{"head_dim": 64, "qk_norm": true, "attn_scale": 0.125, "tie_word_embeddings": true, "parallel_block": false, "init_std_o": 0.0153, "init_std_up": 0.0188, "batch_tokens": 131072, "doc_mask": false, "max_steps": 4963}
Each number is 128 + 24 x the weight over its row's rms, rounded and kept within 0 to 255. Layers, rows and columns count from 0. Numbers have three digits each. The size before them is the row's rms in percent of the matrix's.

# up: layer 2 MLP up, 2048x512, rms 0.0391, rows 990-1042, columns 0-127
# down: layer 2 MLP down (transposed), 2048x512, rms 0.0354, rows 990-1041, columns 0-127
up990 097:112155129101129094115142125112155127169103144126152167121133138103095167137124091116124107112148126116052125153129124144117185109099129133146107111114130104095139103116146060112115147117127120149160143151101129140149073094118124121110095143145163097138121094128136131098125144138113152075140126132163137108131140118160114101154084059116176164145098090091155111136157157126148122127157
down990 095:136125125121136117141122160138097075137133137122069122086157134132126123142143157117122074143161095122119098088104131161133153105133153103175117120126136150111082123075144119119162103152167126114141152107117150132104119123092160157157121115125081100148113142089142138133124100103157111120111152125134125144175134134155108157110125159162123140161128156158127129135152099089118139130126
up991 120:108138095104103140144056086161137120097119135149141134132129122100106118125108133071104096134107134133129128088135114128116151116171091121130131134136141166145111134134094099123120117077109149209093110125163136096098138142137123148101126102142156141136099148143144112150121145120044101165146117055122112130160136119144166179139148148150115113160117126117124153116134116184146122164149
down991 114:068124118145152086125108096142129108164134119123133127112120119128118141133120132126110115127132113122116142119114103118129151119106141065138149137114106108111140142131114135058119118108122084154120095110121098102117118120112132141098153114165135115144097135123133120110111062111121114142161112172177145142080124120151115105123110165112090151156116127104122172145124138129125109101141
up992 123:080124151155100107102161113142105113147120123126123169141123139108140115119095138146105149062101126094150118153160136129090157104156144123134158091107130088122139089137166094118112128084132123149094101096155123099120125094133149146192120134149100156133151115150112130189124145128162127107142130110119126172140158133118183195182101134104162134092123126142116118147119113152115106183101
down992 119:153115107121158107122112106134128144139130117125145145131142139106111155134119125129131138109115094087153102162135173094090104124165147120130080181137133103089126102160129119126151143105144124088091097132127145124177123180126132108114119101151115172117204125126135159137141162171117098154134111162113166156107222075136123179177112110135144107146106122125147151114116120139101087128131
up993 090:111136128159068092136123127157095132150156153082140097121122138138110080132144131110149129123148118141104163121142114109130117142126159136177117144145144145115143118109109057114109155141133134130111107193138146142119130154131171120134102113128109119121111113164107140134082102156140162077088146071118164103125141150141121106149122080151134146132141105144138086131158154158159141151137
down993 091:137119122094155104120198113157121111137117149092117114134111148133163133104147118134147124101119159112082105103110126134119077120154142138144137126126125120124128140135153117104127140129152140112103086107174121120152135111131143122129124146114114120163134122143097133083147164116124122139125128112123120134131147139105080076163151072116046118087147117134121125152129129136131097193178
up994 099:144142125136134114107151103152129162114119128095133094161138127116098117136151154133083140174142100091130170142127074098143157142085157139114123124131139136134151137122184084159114117123120126168118115116112134145122107119112109125101156151110123105121184140178092123137113187137149128084125168108171164105143155126111129122118132119140138135124135097113102139096123116156122109135122
down994 102:120193126141128109159116089139106169119114129092117153145126151129119142140132100181109095136132108104119087119112180116138127146136130135144102140110116161113198166131154128138120112091163118124155155136116158116092102129098138147119110144134133095117123147112122159075125126123170114107158150141120138078144128093108116132119120152136092133115123044135143118170093132110132132151146
up995 104:107122111145076105125142120140115124113131154137120112118159117107112108143142124117098137168109115148124140151159101136086140116136130132150168112107141148138149117152112127130109146160102145145120144138141128119106097146142120135108109167147144109151111113124160142169121122134131127101091091123112107098129089174114122116156102126159155172159127126147159102100116157157142095091119
down995 101:112094098114140142135107078134048180122150098112112170122094139162135131134151152085155140155097130094138077098134111112114101150119104149138144135118147106122133164162120132109146155185066123122158122092168131119152150119147091118137106097119127168152090136164139121120159136111122167081141130152164116127139131187145176127137117080130160127144088099102134087180102127140125095146123
up996 097:129139161131081114138082106111151138156118113152171143130098073099133115115112148171092164092124130116158167151127166154122128136147146099159158085119095084159109152109131135152113138121140104120168118099149146146124108149158077125095148144043131100153088118130157089145112164097100152138124144121148132146150159142092147119134119087141145153167141112101128153113123150192153091107100
down996 104:136140128135126109092106142143122114133071108103105139153168133127102114159115141058136131139114087145115105169127099133149177143143104114124105096132123176130136103041115141148132068162089143155147116134125168150173115133163102131124133127090177140148118131132157134140140126134151149131130165135126100136151143106159095131120132103187138104166142094128133128133088131101104135103087
up997 111:128141120114125122126109115139130093109115118151147095134092130168139048158094175122140148100100165109138125123138123121057142154142137125085176153115123111127143090115079108159109116110122114193136150152129136159100114124131090139131112127142113160109079123119125116114088127084126115141131172070126134083176168138146119118120072119094131140123132130082128159107142093148155124126162
down997 111:135186134145142149052133163198121139156125154152151132150118090143141106179133122137169110150125123137154114141142092107136138159174110109139167142136159131111079112118130164124121149096085127142134115130140141108144134103104102124110127132112171144129091096125119104136123136116161127117100142148132127121147169115133130107118120107127053089161123092122142117061145161142124133109101
up998 092:154093102122107108102092112163114135103144105126128081143126119172121100144098126098126130103136134110109145132127111070150167134096140148138151156144115155127119126171112126154123122130134146143166139122187137120118148141108140094149139132143101144138112091137119124139147122112147125147115095109165099137208103132134109159120123155125150120166137165095111153166120118097119116182108
down998 097:143137162119152143085168147122128104129109110104145080129096105120108141145113147139140164124139142145143131145096080131185139127126133135134100137124079141126161093098131149108098132163102122124128142108111128133124212130093131114104124139099125123101095140118131125102137099144147123110158085140137160144099136119176097098117173131138124168144127138149115175113131175066117137089090
up999 112:098114129148119125096149160127128147102124128137132064115113132094127110145141164140144118100096148120178118115128161114120133139116108119121142120150124127144079088133160128105096133122134157160164122101178152063135119117141110103136157110104120139151154171148127140175149158118076161170131128134151135144127105108136168113162113122080089104126141139136135148107129104162141136121160
down999 110:118157127149081204137107101155124134102114129119121145094141154138116102164161136123100129143136129122080136103118100149126117159147140104114143140185103155133130082126138154148149106072142118138102153132156152143174107127113128136115157130136110141129111108129120166120112122125140161150098142091120143158115111119084119126112155147088109139118131149135153107127126140117141120133108
up1000 098:122104115105129109125107155118139115127147124165163137111156122140095094119138129155139114104114114060111146104120167139133100113137113101117152132143129091106157114086161133121136134156108138109135118134175074113104104131137136078112122137159113106113144172142155108123147140137097168151097130119116114144147124151109142106116114140094095134139114146113108080085127128122160140146134
down1000 093:118102091129118132089107114126164084116134142122158139157117126139129169112118155129135164164142132080095146152121149137130160183137111170134111121150117125117147136089135135156124141146101143179111140099117143143163151131100107121137106116177094149102171116107141155146105143152122113101147144115159130145132133096128146112112108135139119118103093158158124121132151155121137125155120
up1001 096:143145128108130124143125121149151147126115136099108121153118110075112148138129128134124143164140113121109141150108096141102155097120091145109135144109135138129144124128153089133152090120080130117152147146141120135061121117133178146127150129081106143132110107145123098113137144094095130113107165153166109114120117139112143117152149130135123078135120160118131145109148093119162140173143
down1001 095:121089158121151122175116127124143086101131169125158139159131169123118128156094164146169138129124120111123099135108136140112108113113112117103102086103131090145131136153088142173170101116148140079117142139116127100110117132138135140095144139134110152132130145141130117108122126173146082158138138111129106117170102119116127156137123142143151165155133162164075158118118099082132163131115
up1002 100:139151109128163113085115148157168127130102169142127100129131148147089083163125125181134115130104107150119128128127139095106133119107130156112122155115123116138112114129156144133113086115104138173104077143127141129129149148125144056131105145080112143122131174151107081119150108182117150164136150095165152128127113108145151149136121121109110149079119115166126118088128122128161139086132
down1002 100:093094132106137108151177105140122123175124076168118181119130130138151166152098142136120085144129135091118121117137127153102116125135107140102132111115127183106116141100122121150134133127114145184114129115074140132150129149149161118122109139145126146142178136094134123130172147163080127151131144078114108149150146114161119114117119135108115124117120117150155123131131120149172138162137
up1003 111:099149161143112116129091103131125150128075127112119119138128132113150108142112143097106129141121166158171128141087136117106102095106198117124121160135138154101173121149148109099130146072106092179112105169151146116105113162133129099156102150113206129101151109138124103132116144141113117152157155119145091078123112129119094168126097094144129136120152126152128104131154091144115122129138
down1003 115:129132163076135077144150099085169136129096090130099133124112117152119156077119123116147125130127151118099128118113174176124081130139081088126155147118128120105116131089152132118110128113079114146103130135097157164119166148130132122131098119126101156128136113162103116165130142142147128100111112120136162099101158124125157126118112124157124125123095167129119142130153106114152123131132
up1004 111:180166117096117101094165181128092111100086150160126135155126132131144156137098097107142128171110109094119129122138103142109092121114097140150120155160132134118117163158145110125116098115127122184100117116104110116147134121088122141141140149164088123140179138138136155122091134176131106118132084111166104126119148100141117158148094116121164112145122148090108124122141116159115122113138
down1004 105:145119159133154082125124142162148107119128153141127123125115082074139115127141158136119116133153145137129136132155116136147115124112151142068092140068089138120127121128109138140136122148076126137136134153134105149106133083119151149096136131079101080115060148127131126101109132131127158147143120151131136110190138118127126111155131145141143128121114141173171161132176088132150111108129
up1005 088:123132174139103113142121108142094132113135109139130070115136140059138100117111102117110161134121185145158148123145103159131142119117127127157147121145119108110119115089114112130131155102105131108111096110164152094142115166119130143120132167125092101145127102104163108110101118108116119110148138128095160104122115160123158101149138074111165116135114179125128159141138068168111112108148
down1005 084:121091156128076125100108166148117161169173118099131185137122077097115121085179128185149144091159120112099079138145159150116136105144136106141095150151155124106097159146154128111141111118133096129133173150122119117129116127127111151128177125120087123078141136148143134136088188086111106151142127104170132153139146116113086147123123175142123109099152100135128114087147146167151102117119
up1006 099:146159090134131129130127114127142138067147162173133119113157114143123151134144135147137096112180121130142166122116166132123121131133149107140105138137138098155128137164135137140082087123119169169174121147144110106126145157139134077141143186132053145134123152116123062126139169167129136181160160153149128100126117130127145141138121119108095127131164105170108098094146153134127128123140
down1006 109:172162145111133121123118153167174157124114131155122152132146154121171129108144140123129119148145150175159151122164152107103155157092109125126123160128166126143121102091125145121138105127104120075094118138136101094120144145099081113121104168110134141144131115157137084098172091164152160150115151129160112086135108068122096156137126138136138117093127114115118134143162123131128149148145
up1007 097:126105108147119114122154088153118108149133150116139099135126136115110127135138119115128129128141187131077197118117137124096138137148145116089183176083110138111133128212153091079130074146061114135097157158101109168137115123084135106135103110150119158112161120187100113143124153142135154103122138115122154125139163127123123129192108102124101121162094111140170155160148099142147101114154
down1007 100:136081115141140148151081116116121132103124150117149148143114111098109110180133159079132145126125111150136147131123176135154166134090069106084146138109115052094132122129146145094126110140145169152135152120145150106145124152086144150142127117141143100113128085147102156127118168110168091110157169080149123173134125131095180108139147140133149126071144126102131108133078136132112176159121
up1008 097:109099139136146119183116119154123133133154126136121148148126137138148138126112122090062136127118157091123127179087111113109141139198143137122164172109142138104135092132169116098123175140101106180134094121126137086134105133122165120138157148129129119141067118111106147143121114119117095096120126075161143147141107099116125172162126110152168129098107155159119167129139063155124119090147
down1008 103:143158116145104093170107070163146134128157152137183145177163163126136120112140108137133121169155136128102138130135162102135092102153106125144103084107125146132180188170176120114135127101124142103113131125164140125138136158147130143168103112107098118123144132105100097131137158111134091135093138133132163105111111124103123091124094118147143144143150126122111122105090171151112122106090
up1009 094:101148141134090129087129091162130125162155112113147129133128161142124156140142133114130121127111159131117141107134119146140145128157139071117084119126098122124084076119154132126110110105140115139121135150153147114070132154161104115082107150142129109087121122156128089119146147132122123102109151077098147096144168122171127132116121144132140097111150156086150134092136118140137099156128
down1009 098:086159116102083148115142077102122133093136120150115156117121075088168158084086117173108149142171140106165103090114134155145165129130114154097164107147159127132106144121135092139124150117120152100142098126086112146098148137127132152120103121103134136124094127117131157123093131124112168106150143141104133131136142177129139133127160117133134110128099140135132109133110122123088100124181
up1010 109:120178152127128112127119132138127148121164117148129133112134135151144134144168123167110141093117107127125135115090091095093118101132097126132116136100118108165086082099117117097117152108139161108140142134134172145118114122115149120158120142106112117126182123129119140111113111127166124106153097117145125166125103121122113110139129147123129101122168168138136147122115087151127092120091
down1010 111:117135127115114155107116086136150147135132115073125171108144125168147101112111133088133116129103145077135117136123151093148153114117099154122124158105127126130129147107106117084145086093152105136164098082117171178093143110137087137125113145157126145135112069096193171157137097157144101113150095163120164166114112121142110104154102112149113123123089102105128151135132164142113153128102
up1011 097:128130142145089119127088119158117100111146098149142105165113128141134148154123087115111106169165105104137129118149078113143145083130115140099152104092098108156116109147130102157133099130103133125134148122138119066103132101098176112148110139138121116160132130121179129123142124131164163113122130134122108136125116138139158169127150143147093130097088130086166128144108101125151086122131
down1011 099:087153112131140132108127117188089127135116118113134145132153183119132133117094111138144148133125145102143121120146114157153151138169192134121139107161157145085160138128131164153137140127156127117171096154119132099181120156113117082119108108106161143147120174150086126121090118129151134112099112138164128123092162163135114127136122161132127150136186177152170102141123115090132116153157
up1012 107:115137152141177139121085126120105133113131150154120119167129145156152067131141155111083098129115123166111130180130092112058154177127143151150165063117145115155141092106112088141122133135117102124112113148143114087100116109159156172113137151137146149116110103165147117144118132097163169093089124133110120143135129169155172109152139127150170105105125166114129091141110102116111093147154
down1012 099:156089162134126207168117123075102109113095136137159151099140104146163132125126143145089100114123097093087118129088111127147155129126133183180119161115106145135162126146123100133137158127101115122104140144151126143102109112121137138136129103139137134146116116150156110136135105130139145128111110151098105074115135085141110121132132147096113149122143130168122100122117145142166123102192
up1013 111:126159109200062087127143103128158076151158147125101127144170125164113120154140112124127119172152102133150163160134104123107142136120184111105148129150137087126141116166151089152120131132104140136133108146120125109125106162206149119170196128148108135139125120158120112168136206192136131131092135144176131084105090107143140163153138117114149142135117096160155107131201106169125145156108
down1013 110:108125172084131142132091100124119139140137129082140148098186117150112154126132113109137118111131133137157131142112105146144101126075080121104106104119130123162152147146124126107147120103134109106105121126090178141138150142131087178103144085134156122158142151153132105188143123098132119111142133155123118136119144125102151130114119134092122122135131137149117107123145148155119057138126
up1014 106:137169121146121120121066137130133098138055108111153082137132130137102135153162146118152084157162145123128165139095149159110118108111152124117112153065110115111163118146154111154098131131135147133132138155155133126125136110131121143133126178127160158097136096090082097118097118123128104153127167107151083123112130144128130164137136146093184150143101117153144132107176172117117143177136
down1014 107:101128156083141105114130144167104151164136151160114123143141110076106126118135089155131112086121121119137152126095135136162137118130134120125126063135103126109108108091100096144135148149153126129114113153124143134104169138129090119132080162053125079126140117098135150160130108127145103145117105134157121140156129087139124112145111099127127127112121163118097131111084090106089159105169
up1015 099:113135109100083123118148146136122135126106132152122103134129121146127111134117090131107177117107144141157125158084116118085095152126149139104095125141124127134124111180165101137122151093138137139106107169127100160093111143115158097127130124120110150157143084119137132122135163115117113123130136118134114145110116131088181163130165129121142140120112143168093140137139076166118145118145
down1015 095:150130129093127130133114132133134090128139078141123139137115106122150138133143100120102095124091085075154111144102115109124100133106117144138128167132097092123113152124170108119110104110168155130116120113084071163122150112134111121130145143189143115135128083144174127139136128133170134116097123110168155165131117129140149120130131133137082120123152130153087118128100133150123133132129
up1016 092:089133148123133121119073140154119116116144097110124170135107130115116109154102172141124161083128108109174124149116100137131146078091157143099126127093145151080139125183194129127109134128114123147105112156163133147095125132132114096155113139116164106111130110122103111109135147159117141113143141131130158088166096103102129142109165129146118094074121136138105110122139094094135131160109
down1016 094:114135092140124158124112126126149165128155109081136140104108133066120113113133145124151154108123162137159121144122085167083107165106120113157118149090108140086144122160122109150137103149096112133106119103160134149130127128101120138177053084128146109155152123128125148118090152166121158118157159134118143081143105121147084096075135149127129092120115120124130149161107116127122125096101
up1017 090:144185093124135082166103114117100123109149127104140093141131110105127134116106141126096119128147154136132163158136090113119087142165109116107112126101144137134148118131154108102133142125125117108151131129153107122129117131145140122090116110139123155131100131108138105114094174130164175099126148106115138079082116141116140088129118135114135139083113152125145135142132100133150103091106
down1017 091:120111123153150114091118099176128092147143131098142119108092142175147116109159093117123090091132190135188129125161115105090141158122088126142132069162161136123139150138149155122140114141172124096139119115106099158119111126188147112141142104151190099138126122111140081116116113158165127096139118119130090103109088103136127128099136134097132135095096124186119100137126099168138152133146
up1018 111:108127124122111086147145086126161142116098093128150142135132094118106144150173115115111127113135155103170150115126116160116147160133101123085133168120108111113151124108087117097130163131095150134151121151135140099117162139117133184118134124136091153110097153139107094108136145151110116145120130132126088105170151135148161110137162121146142144159118095125129119080106104134088172192126
down1018 110:105132145107115145122083157105160128092140132141139167106105152137125115131125113114135148095144129148120115128085093142112113191141148150140121110135130146133141129156136104121161150129114164112111097108137104151074128156141131137125097072131127134079156115156105097156083140148157141103081103143121123150157121175123134168104141123116133118130138123110137098119152136130136155142135
up1019 099:124151141130141129102107136107084159121161090107122126106097122126086091151114137121124162148091098108109120137115104120141130109151114131141107128117134135125109138141150118160130141137127095141143139141086139157123125128133195151084118158136121157136118121126084156145116117142126127133151169112139085174151128129130141102150126117151137109138074177100119122149138113163139141113131
down1019 099:121170072153165125149102091100112098104118101101127137121140125162110154111128096152157109106135124091117102120094094091161076107181108117172112104143104087118115100108095101123181141160126133150115092151073122124146130147147140107129157111160168162139101161142131127156111101144147095092133099111089109145118128105172130129151090114139140110068167145138156106093128138117134137157140
up1020 093:151094134125122099079152119161115126114139130146156139136122106123126112133118145103095119173150090102098145124100114069154120105133147103084136147125145153132132147095117114075139131169159099123135128164111142122129094121159158076126110170095169128134122113131115113134134161121153143153125107067130138140144150134137141108158122157098096086075111094090174128125169088118130130137129
down1020 096:134123115119144106124129153099148091135104108144091141142116123150146146149095136122114173129131130130161138121164157151132138135149160124165142094096113148128109126134090092086130102152138160105147117102133197114143135123124067100120112098116126120153119108064107133083158089133163133125081134147091127123133113134079110110101080113065122087155128125109122143131144140115099103155133
up1021 101:105121107122089095122110138139118171120144110103163096175108093115114168143134146136073167083119112105115132119118098109119174167151113088042141138113095113127095110110059151124113167110093117134124148136113145135122077156177161135138161162118121113140158107136148114134140081127105114138115121078144109132167143116186192136122085136127132106128113182132150120143114143134134154134185
down1021 095:131148130123153121138140095131117110084134104122149108101070141104122127130121150115118089139153108136175117138116143132113122112097144111116126133132134097142143112113096106141142113146176160111161112141114168150095173163169116110139111152171137138115134138105180124114142140149121071149147159126125113095139116184132133171128093143136132110135140112148138117078134108112141123135140
up1022 095:092137104137106134131167149133156124033106124137105106099121145106100085133129136086143086154110131140133134134136107121139148091115113132121151129106139133130157123131136118158118117167116105148130141163129151108112094141121157142152133151123112130061126121095100093128091121160113096171151112120128136144178105119101113115147133129142137146136126110128154104107138123102147089148120
down1022 098:138131142105148106154077149084136138187122110142134129166117149148108131146136172136165121091102158121183130140109160129106120134119138149121137164088163136108178122155115105045167142131118119165118153146132122112127133142135143124158108154124112131151121145098112125122104117107147185109177111168121127136105118172139084108116116145146113140105103099153106170144164139122115127084121
up1023 107:139136116177124131161138162116104105097118136144123107137153092093121122146163111086177137119133115125097125131117141134109084123159097090173126147086139119156164118115096075139135154133141152119141082177127158127111135131162140160130145125156102145106162161120073160121077185113150106131119114122112104138123153143142160148153137099166111149080120113162112128101151142170166103176109
down1023 109:130133103138139138132117185142084080108093146143163072143085113167149098125150102112123102132112134150126143123132119139112123144111157099101146123141134141091128113090110141122147091165133134129103138151155130136145134137134118101124118137096125110122177149127108132157110079146163164154124116186152168157093142104144125119149150168097138155078133158155126124083161161139134129140141
up1024 107:151123127108077105105100074124090102128171148126140099152061115168146133196114112133135154138087094123133163172113150092109144148137112131116127107084136103126118146106083128135108107124079153145109134126141117149114121153131112152141156178117125125148103090124168141101116119146161105114121149090135126122171125101123066132125102055077142154121109100120124084092096098126122087091128
down1024 104:127154133131138119113136154074102132061090131151123121131125099115125144148155136175156116171087082142103080095115118187131124175108151132132145136111100123149108121112175127118126108095113099101127111116070121163134145135124113177101104115157109097118121150120109146092150119089120149142123137145133170136092116137111139084076154126112139134084111172110136100098111124121161135100112
up1025 104:094143160144131122095140170169128137128146143166176133127119147122149138122110136100110078092141128109150132137149164107120108157068163126093109103092159083123134105152148128131127148119135149141116089161100147103142118121135184173155085125095100154143117131139097139166137151143148186138111110069175143108114125096137142141165145112114132126164096088066133165128138115111094152123080
down1025 106:133130127136098152120096113115085130150117115099116094123128118127136147161079112077096116142110102143133137139111125147141166159142118147135132120080127089148116129140172128114085117154113142132115116137159099109112119136101156155181150153100151150147173150110091105159149112115127090119125143186156090141124142147119167116138109103119086145143150107142138130126152114115154137104124
up1026 098:120103123140134134112123146137104131103152106131110127110124083101115141125170142143116140082162117081135168108121139163122180116101143119142129127125130116114139139123119107158100175140095153123111141100134182159100072127150117135118130156148122145112154117150132096154146136148123126130122134102123129106137129106144147140150166071139143132093132120115133132093117119138134108138153
down1026 106:117155111091138142150122131110116130067153110117105178136110140143150094138156180094059088085124134121141147120111144148141183150133125173138130135160124123124135120062129106114113124139104132134127121111106172136126164125158095177116161104117093147134144167124110128149115082135136124107132113192106135157118135178183065121155151124069158157102111106126109149120104084098146112152146
up1027 099:078086159119163122110151105176132158110141154105119112124141095161115152121146116174083140126105142147143133123141139110121133096126166120148146123083112112124129129092117077131110142129166111167106132121118123127098110137114162111108095149097105113134153108168135132141094185119138109165138124075106140057150125135131124141138155126147101080126120150093133142145136130170104166125124
down1027 105:125143078111155099099127117128109132142124102105153131106100152135122141101162080118142156131106103080124116110145134089111109108139168121165170107129113136121117116138141099100125130061163101122103201122126196128108122143134166140112109115106124133143135130129118159110075114161136134128134112160115123126107150097126103134126131084175132099158106121149118126174152127111137130097119
up1028 041:131167142130114056086129135138134087074120121103152123154128140123069121174149137127105093182094112167142167167102113102101133118116141119141176129115133107121126095144166120153114116157132140141153121128147119136124140150191118057134114128131147135131091142103096126175103145081107147131166098096132158110144139127130137120139154058122134087139115127138128116115178102167138116111127
down1028 030:080115162112115145129158185127086112103127184155163166130149120140152137112185101134123101113135118138142126135137141151186130114176125144153088123090083095128115106078128168130146169152162147161157162116127157118128104202103107107142150128105160121165153148106126138139129112123125130107121084110155126134128118093149129135077151121111118081178100153150121120114164100068131121132152
up1029 105:146142129113137123123130128138128135110137156179149081135129157097124116141160119105075140103133124101143174133163109100041120162127139152124135145154116129176111106145123130152114161118111120143115115136155168133114138148140128101147130135144132171152167139140151101135080123150158119147158095136101125134159112128129125165149119099130156105152113127153146108155124120148116099111153
down1029 103:128134087156122126114140153140110086103081206154115117128132135135107128125134133134134128106118142110139131148123114130116134132127115122124124161126105166129144127097128145116132109123164122112173141104128136138143109143147128139132107183163129125172150166123168124112114118141147098111140110082160110117081118153080095127119120113131146133140107119128152119119153134133094102130146
up1030 080:159122130176098071095110102142145120124107102082178117156144118137084111148127117109136120127100133094152132130149176154127165141128126100113161114083093154099119087130150048127124125135124090138116155151120110153128138089131115110126145131108151120125105100150109115112124187077155126130161156116140119125122148110129123139152146155134088151109139118151152129117118169143144109137119
down1030 087:113101157077145132098131141168088066155136102124089141150151158093123147124122119176084133138133125138136122141093150102142135054140117119105153149118115140144132140096135158133152153062196120150088123157100093148144100178059155152124121151126131065143149129074196139109142158108126106111130107121132169163148129128103123134132099176141167118126137207106123129147095142127147074131138
up1031 098:135157125147154106068130134100126174105108123091113101107136108103115119145095116105087090096160118112126136138091127120122146129132107141101111129141099187156127172136119133174106107102132154118137133128108091136112131111127138104109131124152164104095149136135128069149129139086135172121134184132120151153091108128126094100121117124116076125161105103133105127131165114152118150146122
down1031 094:173144137089112130160106135125110104137115162144102165122163102108124128131073102123100156146114131124154123146126154154153139150132110099145126161149140104174172158100132153138136148064092102108093127122106095114140161153113157133130159100125113097089144121098110133125131137104099083118077147123157138128119138108111116134109159143103139142130092135135099149128177151100146124103131
up1032 099:101112138125141136107158147140136170146151115140146089089113119149114112127116134125131152129163128106125174125115149124155135100092134113163175125121189131145119134112135134118113101112141143140153131180185165132075120113082165088122140139091097120120141091159162074133146136175132201100097140120138163096104132121133110132163149087148121115155108117173127102086130143129113112145109
down1032 096:122157137172135101150125123145105101099075166114098131136131125101211167125143116147107098172134093086129156089141116123096081142113138125088114136124115078089165146156146140104120106163161166121154103075124095119102138076156113132142121123162148089157136144163161121119132139162122125153145148124138155146094085102168144141143131123118142110121127097108146180123127113126073130127151
up1033 096:115117141133133112131145140123147164118120132151136086091092099144112136175126103094157124133136099137113166133151153119074155147131101091111154173105123126134126104144124137123052115140143147211126169148098161127151126138101145149092112173170103152155119095130099118131157122147106102126158121097151142129143172103128139127179125065098094120131152078149158128127129082124144121128165
down1033 100:081105164137131137133106125134136123087101104122173117132143109087142133132163127132100150138150097109129152121134169127126124090164110120127122095069102124129113091108168161140113157108121110164110130165136141123090107091151163125114121133159157098149124117142119155095114098100097134126143109128128124142116122113139140131152134133178162105097103141124151130084113153146113161119140
up1034 093:126129110140088092142137107133138135095130145110163114178136102116107161150119139119077100149113158111118161126116142089136111122136134121146144157087113128123107114128134119105129112114117139137118153152131114142111127128129152119136182120129157122164103084136138146120129183131123147153138162075167156125130094139129147135134117137121120105144141136122128117136099098165155157123142
down1034 099:140138123153146125114118127142130150137139056150120142093088086114156127130106158115163105146127133160139158123161125122106129125131123054109124144210085169145120105101116150106121119134090132102154130113088156111148122173169158116134111142137140139149100069130150104167140117084119149155122156163127081149162115138125124094144115158108125144153162113121144104127104107134086100139084
up1035 048:152124139129096097108091140131109125089144115129101144106156131091091133131188108139115092127109132131123156112142135134122081121136109115091123140148152143125117123150131148094117127122122142132118135150169115103093126165109137109135150120124135133086111112152124106143055135154137103136125126087167146131095107126116143145156100129130134117136146129141141112123137121123140090092145
down1035 039:111147115126151146138108105141139124106170124106074105083108155100105131131151138130135118137116179108120153147141143079118096114149118136125072078093130109114156112137119095157145118165158133132107096097117079117091121124138122116156146170126115120122132147118127136127085138152140100112141083165089119144124130159142121150143130141096139177102145172162140108138151136155121122131181
up1036 093:117111168119125152175126146173114159112133146115131113153094129144126145172092118140136139146123113094164131131054103105106126111086149110084116150177189092105156135121142112109111129124115148181080093180141170156077090127133133139130103133125116135139137116142130102155143128145124128110152131105151158118146073117123154128127109110079114099161172111137129116102100095127133105077124
down1036 095:146143146111160100167117121162177139106103146146108154159159115152150169168133190160104123114122139113145115128092180121133115143101145123147120108144110155121113148152146114157123136095171100083155143082143107088131180089138104205187116120136083150092103121127135152167124142122114154095143129113123138118099126125143088165126129131140095133152153131142149141128132111118119115139157
up1037 112:111141114155141138125121135174148125111148147112108082147139147123121133139120087161141108106130147150080151116099125120087157144121142114157135130115149088138124132166121127105103145159094087113107102174162140103135125122147166167135109169171130113084148131138110110164135102130139139105089131114101130103147124112148164173161097105132179141125085091160115127133153119148168161137134
down1037 114:140139090142077137112111117151127125088147146135140113109117132101137176123123120161151125101111153140112131151159140107115165144094122108123069123101164115122163123128082148110124123113066183144098056124103174080133132110118111151136081115123149125098095139118135126157161088105121106153105127133127167131104192120155140081096124104106166133068059146101134131092104129131109092157096
up1038 100:128128129161106091093140105125115115111128104100154087127102136109098131162164153124109101161133117137130167133103127151091120132130149098107137122131147138111127139137157113114115109133128124111105138183119121158129136103128110130176100169095110140099153120134100111090138111103159148110181191104144126136112172124109122135121124137083130086150157114090155116093126145159095108118106
down1038 107:136135150123141102101162121143079130139119160126109096103119153138159138193092092197084151107112128114116108105100164152151140152116161101126118114111141079127104126152132111151153127160155131128132143135156126147149128120158089062168199125109140129144121150159102126166093145085125121124103132112145137105092171150141101160096123167055101135182133123123120143133156103091135140152102
up1039 102:134112131133150110121128115150115137088115139092150129137105122170112109113121130096116106121154128163119130175104104126156132122101118099108144115118139111075102122126147125114095148155154174153119144138139096046077151160101124154097119122108111168093121145158095119140129203187128134133075182134119151112094094122113123110127175146126099124076179130124125074085140097130140141142111
down1039 103:152130124122132130147136124085095096110117137112125138104143124152152155154149120109118080163124130145157115128093144126142130146099154131151168161150139111138089146114105125065117159161112137140131113160151089113123140151148152099160132107152115145122159160109132137125137127114141144151128151119145101082113121165122132118147155155131146134124120094124136139088155097116176196161075
up1040 094:082086116168134092166143111142119111116189143074127069135140059152112113118123153147106143149094092129118116127083125131112147113134116136153152095109148135144140089103144111126092148126097164129129144129136147081122109193139129140116156117175092108137172109081157122156125138143079144107129092093106114099173088143130128090142100140135143102110155139115125142123124105161144096155131
down1040 093:171128109139109149117171114149124088163093144126124097155116107134140133140097120122086130116148134109138141156129101107130161116093146106092165135136155129095112138131071155103145119127098136138113131133138112145122118103156166121137174136093149134129145108143104142103129160176093124094111124113114119128122140100139154060110081144117143129131080156131143118126102149086160076098140
up1041 108:076092102128101091176125131118106129136131105145132134165141137146158122144150111120097096143106109120143105116121103099125174124140126144107131146127137091137099056139131103126117106079075127140126133166155099100099139140103156105084137142100140139145139080177158127129130121145127156111100145113154107167119115140141143148119159121101102114110132125049144118140150140144115109072120
down1041 083:129111148077138135098083150130090124124132115078161133127139112115101137114099115105126131121134131127176142133136121139113139122147120137128154106111125131097106136135143170094165155141145124179108114101126112144125130147122111104114098140103161114103105126123138095100111105129131133152100127141124146166114123135153119142094105147135121154131132151207144099125118133150125129136124
up1042 106:131118132127126131090154149113130125132102121107153087121134104181150178145162147129169136152134126086174164157064120104098130107107133090099123128165162164108146153140147107112131104113144129149170120125114132127121100094079122107173110143146143152106151155186130079094127166125108112105167155131142138140118129118144123106154141122129084138152136114138142138133095158144127156161099